python train.py --vocab_size=1382 --attn_scale=0.125 --beta2=0.99 --dataset="wikipedia_en"
Each number is 128 + 24 x the weight over its row's rms, rounded and kept within 0 to 255. Layers, rows and columns count from 0. Numbers have three digits each. The size before them is the row's rms in percent of the matrix's.

# down: layer 6 MLP down (transposed), 768x192, rms 0.107, rows 644-712, columns 0-95
# up: layer 6 MLP up, 768x192, rms 0.115, rows 645-713, columns 0-95
down644 104:163135168149081124123089096136103136145088140129138109106127143092103141142106143115131101127134077141173126117157141087096119160105111130107164096119134147095127104121169121121116208140094144101124171128136114136140125098126100163120112122118138159163121123138110138088128117119157165140
up645 102:153147112112167127148091095146123164102132115145127119122128147117137139123149151127113087119076155152113124108105143160125128097165141134145138144119118157089173132116096147109171136118136107147099115125164086176163135111076109092126165148083104096144106141177144133140139152091134177165
down645 100:077149156157112110124116157072116114125114144125119107126145152134146125124150086110106143118173106165105150133087133165075089121146133123146104087129113121139085130133114135087134138115155103130121163157125142113111132165147137132134133098143167147140162159154123174095170127110079192103
up646 096:132122127130138123113086170116143107152155104121119147124120107122103141158117138095119122153121093140142078133160117096147145108162115124081091129128137171141110159140150119140117137154093131161110092112138114143105109156125163185116127037172132139087168147111141105150137114129118110106
down646 096:129119121143162131106146120140162118123141156125150128120137165108070116143102143145176095160119091189114133113109127154114131165105131101090085140128176128114095097110121113135103138128142131116161112119073088154126175108130128149133094112121106144092121114122119105118118156112134116129
up647 099:113143150143141148113134115082194135117147103142133105144101138126123084160158122122111107098124103117122135160163124155143115115145121153147188104102132138116138113171132141161085156133126124108111104153140128128117143126123093112088120121133105097131113086138161131150117097157110137102
down647 095:125151113124075103149107167125129096164116112068141141124149130159117150125083159115087128110151135152098139139144163123073136142129089076078123072141130132087121128144104144141151147130135150132154127122175140135141142171143126123141148106132158081116116091094095144111135152086114164160
up648 098:139129126131140107147134121128135160116145111113147121128133133159114106161121113148098098105105138136120189149186086140118102146161122143167099174147124120130155122119085102109118131128073141113167120150122147110146177111070142133141133144102140120114144103128086152123138123145128105102
down648 107:094156099165091130128108138114135063125132136152150103117122110122127121167145158100111117179092107152129122133156173150155141124112121142150169120133125142129187120092119082128127095113103203106125117124110135142115096124140186133125135159118139124141094124140110186119118145150097155108
up649 097:175076153126099114092138126134174128124114116159161123117135139118101109127146145116135090098149131097122128147155136100139140134129127148157098128151084119142119175115125140145103142133088138087093086113144148124140139129138081124149122114118125104188128118142179077100149111115164098136
down649 097:125143149112106156130094140106121142152113134084123138088130131117098108094153099108104176143129139176095162161153136136124185131121134100168127144127126166158113095131163166160150105141149120155107150147126151142123102127110129113139139128098143100105152149157150140173136129109144190123
up650 090:096157161129150122119092140138143165135120125166114117115094098134152109135116116123129091112122122135122126167120108120132163137094095143147081089113157128162138135119147098124152147141145164109123142153091145124181133125160122123139134120164126160169146104160101128152125127083172122114
down650 095:093105105130122183149168138100137143165123159141149108126128073125073162126162120141144115125106139187130130134113116129131125135149143108084131097133168077121106091131129159126135174115090153090095143077122080144138147156122159121111092131101137176131144107106119110155168124164124143104
up651 094:102134107133143140128153118109112111134178097162109096131130116090131093193125157148162176119109117151125110122125145155134119115139128119110154135155135123127137128099134169139084115122143119130190109164125137124103100139120129134116144167146133137139086096156080138155112135099138107132
down651 095:147118113128115110126121116143142139128117164130184103102171078098122142109149123106133139124132117175123133103118118155164127151084122150131112147092117134092119136088128130146113161134156107137100122048096126117079170144111133137134082075108176107160102157118108115109112158121174115147
up652 105:085153095145134134136134153174153164138141167181118142089142138103106121158147095147150127131122152194129117126170145122121159106107137119111090152147122132128131140157143077150091127151118092103108109125154157131147135168146151161119140143129149101131102135124149146115138152099153104113
down652 103:133139123167120140145101166127083176136131141182170113102110116139109131097106167137155157142170163172140145125137141109114118112116097087131138098105116109103131127145132118166142154126117107119153100117109124099148151137112143159151095111183157120169134182117133094139130156112133126125
up653 107:095126116131122109139109138145147118133172117149112118100163136135171161116159135124121110129128123073101117155150155169117139105139104112123102126099131158149142106073169088141145103164136158161111131090135153121119138136154158089136126107097116079169145138126122111112124129148130152146
down653 106:156143088158140144128108150090098124122091132114127159127139124074128144099131141164132135133132165125128098125139082128114125135149139116124137135143129135142097121145150097098131173101135173116172142145145126111104138119178076145145173164109123115104106180120087110146110133112119146154
up654 112:107144113083147116132094114128139118067118174113109133131099141100129150131119178084140112089120107117093131146136141132115133122123105097133137108088181138110119096095126144125138140177151107153173131171102125123127160124119076134134147129148079122115118203092090170145139151156155158146
down654 103:147112120067135108087108093130103122114082155175126134131143104098076161062119110121108098138112176116134111130144121145106124125120118139108126128133157156155154143100139080114089175094156134153189145129094154114125108177142140129129136115087086162137107134150136139175118158154133108126
up655 097:119145128091128106114113120125108130130146131116142100112097131109129143097129120096145173127119101132142105105092137150137121117131105191131119145108135138115143118150127114075141126161170133107123139154114121147149156137125148120133169163167125129132143107124110119114158104194141133120
down655 090:099125136134129150145115162118151110182117082139141095132114102110128116098114120105100130127138130118114145131119091129103141155137098151115173114124127122124125112129106133162116086158139112094163122151132113109094142154146084150098143087127114081135140121104137132130116110073124163135
up656 091:104117114135112105160160136101133102133101130108086173182160091094122112169108106143136153084102114132138109138181075172106117132099116130109112100110125157159136126125157144113124191151124153083145159144092124141150145118130141165138147142105149111157126134103134128163115109143099119134
down656 090:126180138110081136138124134107138127128124138116138127140132115131113152103146149125127152128164109120174120161126110110137125112141193087129084152109140097127065122160134102196124105140130123099120108120070173126129129119087093128154105137130134139084100127177116158116117126129108113114
up657 113:138110155109137126139107120147135131132101157077128146175123147115144083119150176087126142129138100143125121126153142155157137115123146144165079147160090125106158122137104095124124116140148104094142154160108153132092092124159111134142119126133131152159125096172096113159145107150126129144
down657 106:107140079122125142125075062142135123142096103061136087125160127167139107138074122157078098141149128146153096145153137124106090130115135115142141149072154143143147144197107124131130148155091138125117133134118155127114135142147149098120149154087105142142120147128152153102152138139104124132
up658 106:098119132119155110175124147104155126127147094111125107149143134110150143155127123101134152133134076086110161131168114105124097116085131122111132113121124116136144178148101069156126108129109149117121151145102115115099071128132186107098119126125134156121153133082109141084157146136137112157
down658 097:149121089155155098113140124116104116124107145117133084132099120130135122146143131165130086109117124133116125153071126131136157160157175118114109128131136143191148103132164144160141125111142101131136138141127171177130121104096120120142104121119157141090135124137130115107137153089179065091
up659 108:129125155120131126099160132159102101104132110113134138119132095136144132164173146161136108113161141120117108152110148107139117105130146170135179118112122086125118156154122115136144132186119113095140118123114101133101134118114088148144089078086169154161162115120123148100120153138136092187
down659 102:127137136099120106181112108142137146129091129127116117134129107124155073137103121150165124153120139159143123114152148120088122072088117147116157125151185128091160113132117140158142144121151099107071182110131142146149153143084140139098143123095092115172108118141129149123126144130122107157
up660 100:097092097114122105166138172085140133132145149181143148122156133086086139144143165089143120082110091135111134117134094117106086129125131153129110128131101129103127131126133127112145173132144128098153140114073101110129101175158145168154145139122128158092108113150088119122138164137140130134
down660 106:132133089115102114128111144130099110143097086105163129156140157141080121136129109171126121125119133149147138117176078120135148115162122122163114137115133151160123103110116158131140089086128114102134189138134129086125172130109105088108126096122085152124149132088122141119129123073122159148
up661 101:150100142139153129124096115116084108128105150113116184125127132182167094139160075104127116117141157134103121153095205124174119132118124176118106129177107127117111127147165111137084097085145121127137101134148153171140096102151153113156156122128157139125145122133146146114152139118129123139
down661 097:136061115125116143102176142123168129121159139133115076134132130113165141126110141122091163106123125134135125135103127095152129121130147093052135121092146167131122137128115144103123157142115081121114123158120110134101151183150118162133107127116080078077133116147122141164132127174130117145
up662 099:203141111096155111116112109137135122145123117163132113138136140124115143110134142149113123154083166128105111106121114139064161130129171128172144134121144166137103159114137135108115108111155140153137138099110121129147098093129196157131119127089155135073135137169136124119119135159154148181
down662 099:090118177107131123148153118146124158114143169134116148115079135135146131105146170096170116124137171120118134084136167131129122113081094153130138143096119142101134144114112137102150128126165115098173101096130082112103135120135129158106118108131128076174139134120142138136117107139099191103
up663 112:113132099108148136056153114159112110142101149123104133139132134110131156111092129118119096094094120144137120127092143130060117169120146119088151113108160138163107092126143106119141111099136133093107140156155120174179106136123154146103101198136097118152140118122154147139095137130149155141
down663 106:165119087150121077083136122098168137131116115156121118123118138072146114077147163111144126121134141112141131107158152150102146123082114139109147122139091159138158113144119162082109093170126146141123138124144108111090138150119161150080120147097163130134125150167131137095107174138124167082
up664 098:123111101091138096092112148095091149137103143098162143161151184101125177136101121106107091177135093087123126131139134135141123118130104094110144100139091096144120110092140100126157153134084102117077145083162122121162150131073149104093098140124109142114133076148119126139107108106151099094
down664 103:152107146120121124140142136097086081124134108096118160095115148092090155090091120148142153095152115134158112128132139095103161095137100146128123115134161146136100149115111156095135122123133145110117139155115127167136095117128098129132136105116157141135111154146133146110154100185074131128
up665 115:151121123110126114145130157124134110127100154120160162124139183141107122103186139127147157121107096138117163147174114098116134142097111144126145122097130162159147118159119155155124063087116139099111093127138109084104123123096150141115126160093156109074127134126140142129145150128107152138
down665 124:125160116076098161157132152159082130134135134092125120120134132155099153113131117127137125128108117161121132135133120144122174150169126081138130105078140145116148146141072125156115151135119104121119155152130133126092084155135119124137134156102154089150122119144165130124137142069121150123
up666 095:125135144170083182107104112112110160105193123156118111153127090124124139139101105117122147091151124124106114140114168159133144128121155100126089134105092153103110126074119180146110085107165157132110123084083113130123158094085146116139119119137113170130146090076081130142073143140133095169
down666 099:132167142154132076168147131112113106104105146099154177087115175112087141108140135099121167129146088101118166086107080109120155107112119160152129129142139121103154113151146127137128144134134149094126095123115119161109129150109131129109094170155104160127086160175149107108140158155123135101
up667 089:167108115130138125167111074114148144150124106127115134098151103117061145103143129112141138135163105133111096147106113125149180128155135114138164148091101098137163108124156123135125147107135152092113155148092116174143135146128106141121122159119107126130146131109107177130140119111108099139
down667 093:141097106103127165071122127144144109136136127134115126160128117124114128072105110151147156201184090127145129160134099087135123141131152138151137119144094130127087100092089164114101165123124113152108146086105132107144127165111099156138135094137106139097123109112118141088123133157104112127
up668 099:126132111148138133136137111116109117165154109172124132122112101198117105114133128147136084108124094134095089102123113105164126095117104143119094082118099154148142151103149117102118106089126123153120083149134137105133141151155140084114147133116122137096165115145155174102140118117101080148
down668 108:114087128110141125151128132135127140160124147140136093066145153156116120106125106144150126133109131125137146165135143148119110150106147097151148149131134136131122115093145119133095083156133109151128131173105125103157135110074145095099137139087125142135121159130127130146137119105134145118
up669 101:149119122104126112121087153168110111114150145130119106148125134136112119138139094169133155122098102172109144159187111151106097168121138117092119141128129145105130174129142118120132107141153122122106085129149123140116083119143149111153092159125110089096126106123104139150152137087094147127
down669 104:159104114095087189171117126143085102123130110119152116109119146137077146163132135094080139113127102164108142139131130189123137082092162134102096187145127114120165112157113124128173098143127126117096096156139150134128133124131128128134130129145136142134141139146119177132137137143101085146
up670 107:137143144118141100154167118123124120104162120086071110073154145101148156136170131158102131098108134109121120138134108134136132127087115127156137093138121094132150157180132169112148109125108134136155077131131127118119135106173134130149147123112107134152127095147120185117106150129128112115
down670 102:085165161188125096145143095140125129088148149129136122124140102126131152145075093142138134137085128131156138108077093169105132153098145152126122113097113156104141104153115119113135096102093118111111089071121165130120123161109091122171124163110133137194172081116131116139126090143133175139
up671 100:084156119162127098049111128123147160140136146162125124146152179107142126177166164115125108175135116147121150089081120124137114152195099123152134109161100126129112155155136148080135147135139108146098112121096123098113171117142129125117163140160157130139119118138098140136131150150172153101
down671 097:142165118088171042118165143124128148115152145144124062137130179121148128132114111104131086131147134072160138121105206096172098153140102159118146100120117161140117145104115088098161111142155136095123131121090137105140141072089128125125109108132104129112096127124132179128111102146163155145
up672 096:145069113090126153160140110100125164134087115156114133106111169133120113144115139126178163098127131116090135181135126136162085078112140143124101118118152120164109151130138127139120126153119098103142163117126149108175128128099144141172106133122160133119158083164133179132128125109116120179
down672 095:166130110136152108120126139129138147089153151141156174124124095102133130130085133134112129157144097130179159081112154128083126140112133123074114128176132131145161118096103122145109093101124110184145097124137126140129117087106105146058117093129159166144082158098068128097117102130134126116
up673 093:103083130156144115137089128149117116134147117118120100109114169101137131123155133092156145139156117163156162147118095101120074159161125140089131141094079124129109146154130146147128110137117129135143082097108125113104164124185140115125144139111131140136103150129143106054119128113182107130
down673 091:146128140166141109165150098106110131119105119145132144137116121144097120114099148119105116114166124086085129137124129151155144130117119175121129121133125142132077130120134130100123181154125112139069142098133114150152149117095106126068128129125103139144123166149081152157131128132129155169
up674 099:120124135120163104110141096128135128100141151143129115156120125102130065108180055136115153169144114149155146085143091153168101128138129087092142129122146111136088121168131131141084126104120171095129125102200114138138120152092099120142171131183086145102112107124142138162129118148115147137
down674 100:130114094155128084139136082111109108130122116150170125132117151199125130129122157123119103115136107136125119130161151125126116122119133145153111148109136141134171150145153158099127143120151121116134176078166120134133099126134140125123073110134164117131079122113135159121120108091133118122
up675 111:098100105118151151131118109135130168138124132110115129099101112156101082109122100151175085189122109137110132120133130146111151141153190108135115136127145095147115165151155117158134125147109120116174096111119125061113144096138119140137126122110117110139121157157091134125146109156124137162
down675 108:124116125129129107125096109162153090118099128140114156155159107149116158141120082122117136125127096108130154127124135136113123137152139113172083102143147058139162096149147136160165148100119101132120159181129171110135112127094124141137147107113138109122119138159109099143089179116139111160
up676 097:150158106115103128122081100169140133131139132166125090121105134083131105131138146076156124149139132139079159182132104177126093170138114164123131122168106095134122109132096109118138122111120099145137098140074111119166121158155166117127122149116121140120116119145110124119084133109176158161
down676 096:111161129119162115125143143133121113112112115151117136159179109119116165119116122181114145106133093098115161129141127129099155101089127137155169090099091112117132106123112124148116136152145152074135113136128096089137143115198183132131102089149126121111136127112136112113102105169105139188
up677 096:128113187118123181123160172090100124121106065143080104105106133150138140186151113089128144141125132102138114109109146126133116110113108090135082087142091134133083132144107117118123156144086145107111146131129124106138088158112115120178167092144124120091127110102125130109110189137154126130
down677 101:139098112116178067137135107137133082142140123098179174136121116111128121116132139167101127118136121110165149102130136149148089109121117133111133127094089151110134137172115116102126155143139179148129106107130142155143151159133130129087128082138124144084145145104093125165151109108194105150
up678 099:096114153148148091104108166156110147168131100171130160126129109102137139171135119134166135089116071146138139152125142103145110128081130109125136103162164135112091143155154188100104123115121162128138118179156092103116115114133111133129078148149142106077112098162095091113103112138151145140
down678 101:125096106137130141122123122132109121125168138100117098149124133134147132084074118113120127139133113133146186137119153098116133081104093148139130138144107116155092177075107115121141172153126107110140093124085108123141116116118103186132127210115210136149125138122118144154143117140108127141
up679 099:124147129082116125111135157166143150136112107157095127110113126090132138149107146147128156103101151147108131101111125131110105108099127106117122114108140137136136148084084111113139127121099114135102138112168129173115111088102169135130106148123107126146111164117094147144121132073171131153
down679 100:140124131104098145133157171116133125124106111138113162125114109131172144137089112123115110156139099149087105107105126129156130155085134104135131135099145111121129088143097134115164123145151104118135149161136139155137132121110196096075091101155116152148101100145137142100141145180136140113
up680 097:154174128115134162088097155128105115095151082125126141148084196087092123108128111132146108193119129114092144153154156125114123091107133162149149090143164150129147144161130170145145130141126143108104110109086129105139125117145166137106141105142112134091166160074151104142118122179123127137
down680 097:108172168151121116163132146113113114109146134141141095145147150113140103118138138112116156155157158093123116118144115118096138096145103116186150090116175177158083114118140142089145133105129099130132179165095159154114127108139150132135094109134143100122144134164160132132094107141105150158
up681 101:151128120098108114113130146102100131105114112142148137115127078083139162145122095151155093134126136120100123136110087130110118136147115086095145171109146082154097104127145130066123132133111129104157144119152101130112152059124105121118136126133126139137127111110140122098134121152125131109
down681 103:164153118117130124114113096150155130119134144157117118103138122145152084127135075112102143086133113181106138149151115109130149124137108087082144126158096128117135103066122099131139139144147143137088147130131143180106115138107134130128098115091127116156110119131164104138107125095159148127
up682 097:127129110105118145127068170133162146132162129074137126119143177139160128104132130138124166135122094155139153135152144127152145130134104150122139172145163112101123117114191139131104108148154120165121109137119132129157139120146128119151139117121151187144127091118122132087152120113127141175
down682 095:118110122107154112149201140158132137136125129164124122159148147148129139159156104083162142144132122158120125133103123137136156105074117108176120110152139139120080134169107121130138151134131120146119147104145088133063128163115076112121154104106151075149150143136169170167124139127128136106
up683 087:108113144105123123161128124157138141099094134123123177159169116149109131141115134136080089131104102198154153146174115123117152139126153149129121131161131083087102168150163148097121134141135130115120108117119084166121109134132136148116101107149087121120132144118092120111119155147134114098
down683 092:114126144083143154120085141208113121086081134146139142161129142116162110091124104127101111112137132113166132133108128122125107102126166099136143116180107196138098118150115147123103112122101120163124099110106112125128140181106144130152138089140122118115131170130088154093115116147140091075
up684 103:176116123161153153126113129104104096134149105101101156132133196098140120102126147124095119135143140098092129108139121106090153096112108129129171131152162142100128128138138115137134148132126098128145118119175103100117101089067156117170129106129156099181123151105098121119122128119129114150
down684 097:169133115138101111171109082133130125135067107113137116153135130161116110139157140143132101124136153101163175122106107117101148141146145116157115111117126149147094130086113119124151111146076118158095159152125148137142155163144168110133105118148132104124130123099130115102133129151118152148
up685 089:125084124101129119086119099102114173095114138115137102132137124117091139100089134119091104097085083120113156146129105162128146098178113153129142075125131148105110140122123140132133130117134144119171142196137130119123136145110079120090122147082161109111119139120144166122140110157127151131
down685 089:173103148102139105127146119121165161129133142163145121114126079157122126086105138108060125168141115061156136146122119071142146108137117127127130089107184151164171123076163128108132140123122158112144143142136134099135126149129159133127097131136114102108129153175123157179155116184147095144
up686 091:152144138127129122116108135131115139136164125066121130134164130087132136122106136110121167097138127163169124095097105111144104117072128133135085138132150107146146159175156111165173142129156142124130131105099113123134183095116140112117144119118116074132123136105132160104121096058142129160
down686 099:069151179089104135081179110108132152105170140148102113157126157107167114126151108144115108089110124125108151121090130161150138101130126184151122144129078136177109123134111122129126069105139118129130109144144159145142137114171086155114144146132122101143174099158129167136094130156107089100
up687 105:084190139131184122166127124138175106122120126130136108086111093127174127115134100130140152088130143138152129154083095173104166152135138089131112104136173121147147130135164167162111082164126126132110130127127107113124122107124075143121111137125151126140075122141108134100121123087105113119
down687 103:150127114152073142121159110111091154165129148122146112129133156105148126160101094157142170135150131139156082105147105097143107113070150133097078132111123153104117153143104096114099145124126122131137130111117112134125123103161145087165121141114149123089116149099124096133107158153124093103
up688 088:087161136092145141144117152149139157132093107174158106163141177113150137126101103149129153115156081137103168122105141106115113118157134109135131118144122137125186138125119155100122130099136138137113105129116162159138115148117127130106113106126100104133138105133124143122116154086171119110
down688 095:111128111124152126109136136130196150150122144102120094144143128094179134122145097101112165120139120176105164143148119121118110077132125126099160129133163122129107147091101163104131054139111145131149147145136123116104108112112137163142125115145119154137106136138162173136119208136131085148
up689 102:133095129124146124124153117128107163127107128157169148171165167093155089180158113119091131087140092122171121169091124150104122111107149136111139147104137115155085160170144142133108156146143119132135113135146166153088119120121152137147119135109132138108135126107100141173147099119134100137
down689 100:148094097107126128158123087142080123107123158155129087150150138154120130139148160069147172147163193118108113134140152130144130126173104140141135169144138154070092146106151159145121157121168127165164122150054091135129104109113161145103124125106145135098144135119144115132127139153110143131
up690 089:113159155097145098119132109146128184144128119144093143140131105082126183129167158194107109144130086131091127128108142157107102141146107066076131161104123125131124105128136096114138136162157111155164119084130128089120110141128129160157156113147130114140127148098102120114092093157149097084
down690 088:115156086113095166105136128157125088133100113106116133126137132096103129136087151122131146138155183133103147132140170140108076165126064122132090130154128073107153172098158138162146123107130116104144106112145069124133127100137135126082125159139110153152178127135128110123127109112126148099
up691 089:115142086073139132101100101102100121142136129160140131087092127163137121150117126140115133139126135103129114116130099133166138106128124100133136134132165166133173138094104103129155136149123102112133158156120120156128130093121081137142135112130127138142103112136126131135086089139124141107
down691 093:132118080088126128122145112139142113090121133098116140165128146131138132127121113126121144119132104104121179157120096142120079147151103126137133116116119150172097119107116145142118112135155129109107134097127152126167085116097097113148141108103125141101145133153176155112109148140098135105
up692 104:112152059138129151110098141117140085119100108110077115125164119107138124140135162132112121108107164122101119151115143091141123130111157148139123127100133155131134133127172159136113137144117114084143135119094114109135133123153131093153151150122127074130114169115147131124135139171131177144
down692 108:137157117128181156108119222097145173145084129135144084105092105166143101136105140109111112133103136123145120103110103115109111139148134166104094143153086125163141122095156108112154116127145134113083165153081102159167086156089096156105162137107168133102146157138132121146116114125163124121
up693 095:130070134142119140148111134104173086148095122128113151149110123090123113097151163157110130108113138139097108115163116140142141130134093110093127114121148108135120126131090173052148139113123142135127128169158108120132107140098158121139116158128138129131160137083149103127155089115149104134
down693 095:154108102140149142150139098120097113136138108102146157166151094129145127120126108134136104100131144105106173134122122113144095111189154152084134152110120112120109123133116098137149164144142162167122143122136180089102151083156148115127143101162098121127133082139145111112131147174138115110
up694 116:160109099090130126160138154126124150137127157105139150099123171113157184131159132135126106152153142098133098117090096127133141083144130113133127158099161134118181146162088122099114164147109104140084136125113173144120114137141110145144103130105187128160122114144096146120088136137106075157
down694 111:137158139127139065131141129132105128128145123128149117145122127094114129168113153163162162090127131146084130095113124083164117101144145168115151147123098133121122117167113126136138115084125138134149113098116090117109155140101110089079132134150132137125113130146115131102106126094160105113
up695 092:160101070117173146155162124158112136166141163128138136143180175128121122118106110087138126167161107140111102117136111138127113103157100074175133188124130160153148130112131115096096148137131125163138101153089111153183094126090143131137128100084114112125142166099114117124125111159099178147
down695 102:075121129133107115156123095110144095168161121126086085142142110138136104126079098160105152156089102141089148148138091108133154113150119104127163119147134123124129142107150133159170117141132127113153108136090120135159157164088119125143172170113100087160128091119092105136117120130072111143
up696 089:113143116124113155183095152108114094138118148159150138100108134113112090101162156077140137164156174103134130140112153147118125113135166147130106124129131156156080135121105111158143118104117131091098121128131106128130105162122110119145156107140131120149111116125137143104134090106132114169
down696 098:115138132153116154144166122113119107174176092150106097137168127144123125126100115144089114127133093082137138115132120139108112078132127149134125113121121173129116107123149131127095144123088129122151122128129136127110143131124153136117107105142151175145125112096113107128163175186126165091
up697 098:119162128124108146086159114132096142101132151140102121145129130135139114127172101138124139166131118140129102128096142120146081136145140133152111073137139147141161124125110081167179150130146138113135091130143108167133189087133156126153114105159120096145114116148135126176081099161158161125
down697 097:097131128125139118072114163139169145147102159111096134160143114152102140090151134179117184088164140099111159147139129118168143104170138088184109165145128113123089113133165126122123122146126108156134172116128119134103111113135123156094118113100136122099133126185122131089112132088119120116
up698 095:099163115098133124129101136160139116136132131120165130139112094112118099124100115149170110101113076145117142130133121203128101121171135105079101112114123135154123146090146116137127121155159127132133134126106105166145115131117136154120131115141110138121126145138120171079134114138178143162
down698 099:111135101141116108116142158130110126122092126106091130123154157110139128074147144134126109123116119139128173115127131143145107128115113142137098163107100144167138174144174127138144091138160108097129138131095146109147123120128132126108122143105125140121113119122099140122132167109088144128
up699 094:164108112103171101075138071154145154114123129116094145161142130155108124151156126121179154138134142129128098147140098123108115154121123131137131117116108208138097155114155172123096134147135118157106128095128126141141104146144104129139102168153140146095146105147157140147138127136095098132
down699 092:163104155162151159105126116101154139139061149121144148119124114137122137174172154146145116118092131130142108088107145124166142083150143108108139159116127075132076120125134130131133136133144131129100137114149135131115156137147153125101141095086117120131160093142146143132109141086116135143
up700 108:114095108154102121112092149140091075118097110071137120106127126108136095086109120107089162098153124119068105134153118110133132092145147129122137148132131170125126116139168081129176097105176114131108146117140120109154119134122150113191135113125149133167148149132118123121156140174131139077
down700 110:158107147137103122134151123120121113104116130140141148104139094149131133171138101093117114156151107114127130122124104136067114139105144146123164125139146160158093179146126126160131169117131126108127128139158135143155157134119160137142097093157077151117136096107132129142137137112135133171
up701 104:120137166122126112148162149118131141149109118150077112185110141141112102134103102140094081106149111106131095163123107127136141102141175117110144158136111114153116060192164146156173119144144141122106125098189125122116134094165139115118151094147141130110130151157126107145092092110102110154
down701 101:154131149106120119095138103165127154156148050133112161156161105128132129149105128113134103142129145209138147097154133088146108109117113125103129171094140129163161124143104095134104148160140149115142148063090124119091120148114164105118128113100113174097112150157144167108135152147109135119
up702 101:129117176146149142136113111129114144122100085108168129185113119136105115111130157083139120157142086120141114157131121192118123143090121095140103161131161181125152109126140134140126142118103110109114166137142125114136078102094125161110111131139126099125131123130126171134098129151107159115
down702 105:149113155092123137119138140106075128098154109156084126133120167132100149166134131105127135125102132138124143093132167113119111143138135164109182152153131099089132123147092108134120117157138103105168131133109124113121123117122170161138080135096104153121130116117138136134115102163112145145
up703 090:120100122152115175102124115125149178154112144141131111132146130150130163132153130119127106172102118159136113127125131176145144142108109104106133139106125132124191175181127126107134159120129145066108096056111103137129091121091136145124137140112132132120143119146121150137159161142135104155
down703 097:187141145117106104125120119147173130110114149147084115141168097098105114100168103091143136132148123141145119097145119097145125135141138109134127136111161120089136164137138097139106151110139101085159074081145104104110152153195107104097113128128147180080140137162112145124151127112077107129
up704 108:152097140113169107128130108162123118110150134144123146099146139142123100108159106098117106123110139118087148153111149155153102145097112096147108127154113144071134142098128134101100157100142103092096142135111125107150125113145118174159120098188088138084156152132113118102120117107171094184
down704 098:062148126113196120156100110158114120144122077083135138112123128136133108114171147128146118119182078127125130153138180091148097133107129123159078126124105131100130099131134117130137136138186141133140125147150113131093154071112140127113131129127119159123135100119111134163162106107174133076
up705 098:132112115116119109174141143157124104134087149136136153139113144123115158122141112112166139170101127177115099076141104114104150067117169126120128164193146188126129127168130126155124128082097117141118171098112108128074098098153131131142136113185103138118108110098089124106151135163151126137
down705 102:116124154101107112116136130092124108135133081140149138164088157132153085151160131114150087140142157111132116089145133149137116157064120141157103144123141120154178117127111132126116146139130149109125133125127124107093068079135083123125178123127088131157138083135161116147104114152148127129
up706 106:150164112089179124142105141107110104132137164145155164112108128115140160103108111139141129130122129156105120120181152115112085095101199159134142141097143141140120135146103153129161141133135128120118102125100121181095138118143132155140097141110099168137111093133119124177122134143140138138
down706 107:140134140096164132139118159142092119124178159158088121138076142119127084122142142137135133088075150080139121132109111151132103082135135132064129116100098088120130101136161130145132128093118106133116164133166151163142140119132102097095151139135120091111129127124130143146121120098112104195
up707 098:138125101105124150131103123099162111126105096143055094134125169091170105160178103166094122133108106138114117185132145133114144108116128093124134152129079128130135135120121094124125148119119112133119124108113118130152145121128152148171112088124153112183101122146126115127112118110157134121
down707 095:104152096105121084116082120115112123128140159107125097124131093153133138056129076106109140150122127135136101162139099154101117150103106113145069098135110110170110110142090120131166117128135164131156087142140154121144117170113136088150127093115113138147151124123168112124143155152139175144
up708 101:132153058097161129169122154112099122133170151085187108142135138125140154157148117165111136126153120076147116103136124134171127102149142105092143111128133079144131148118157107151101101125108160101152135178132145155122112126146154128137202133113117110121154137144123126107151133150130123136
down708 103:153113130154086114141141092135153126074151139098138092131118125148098156123143122133106115098154097135106157124123163097111125150130168132158089119173117104138133140128097081141145169113102159162167118129130158140122166155128136162161142132152105126183159076116129099103127099146118162162
up709 093:143097130160139102109115138135144151096115136180100092143127122105075121147115132147128117162111088134116119092142114123110128129129131158150156119134103122114138156101137134150131103146115159135116114122108147106133103107156188132160161172095184129124140131118118127183139124131132131169
down709 094:111169144126123116133122132117171144137122126108098152127057145134099088105106126144134138144108117119139149093108139119151121122118161180122123169096123169135122123069126118172140104111142090166139145115137143120191126158150132114150130124126140130153092119170135126165127128147121114113
up710 095:099142101129163177137138108113107157097129141133149136103110180159135130088111132121135169159163152153094112105177120168106163147161127113123066120178126189115150133104116084151131067098101111083079127162107152106190147140163127134127113105129107105100126132109157139138166072156121118131
down710 096:138122135155089108138132169105141112120118109141089102108084096117104132118166116145152149125138137128106124137157085096160183174128114131153129135131119124123139145146108164112069105133140111163095119125139088117139121093101130125074128179135116138154113100161137076107136119168155114120
up711 090:121112149117121127136087171171123126187120101121104167138104085109117130123140124139092100153123139143144133099126072113139137132117120110170102171179151114130129157128158184093106136114155094156121137147098165127129119115119104156130141096140145123174139139111102151134057126130138119108
down711 096:159163131149143131090137156084152119119164150100152092153162152093107117135115097131133101123147170105121117144143134095098136107110150126110115119150115104107148118123121125163117081137142129122116149135145158099151149108113118155155183154106118150122119149162059078129134115121168150103
up712 098:105132131119115123128137125129106099114097133126128132099116085122125111148115174176181136108156129144109104134143121103122116162091132121108134132108136183136133092133121115130128097179144108118175147131147163087139152099130151141111098102110092120177132110061105129113137071101093133164
down712 108:096136116148097074150149124139142115154104158144100112103119139106073141104133149117162126142164135109136114105105123130120124140136129150151111068122127154149124109150107098106141107158137104171182155175120117127156115107089122105113129124096117141155161134159149133145160077162134124140
up713 093:112076113124155136151128138164113124110144144112133170135118115132163111162134118111096127085105165162109148133124096083168088107124135151110139075161140070118075143131178139104132105100164116094102139159099151126146154146145113135141132107154122142123160105148113132096132125134168177091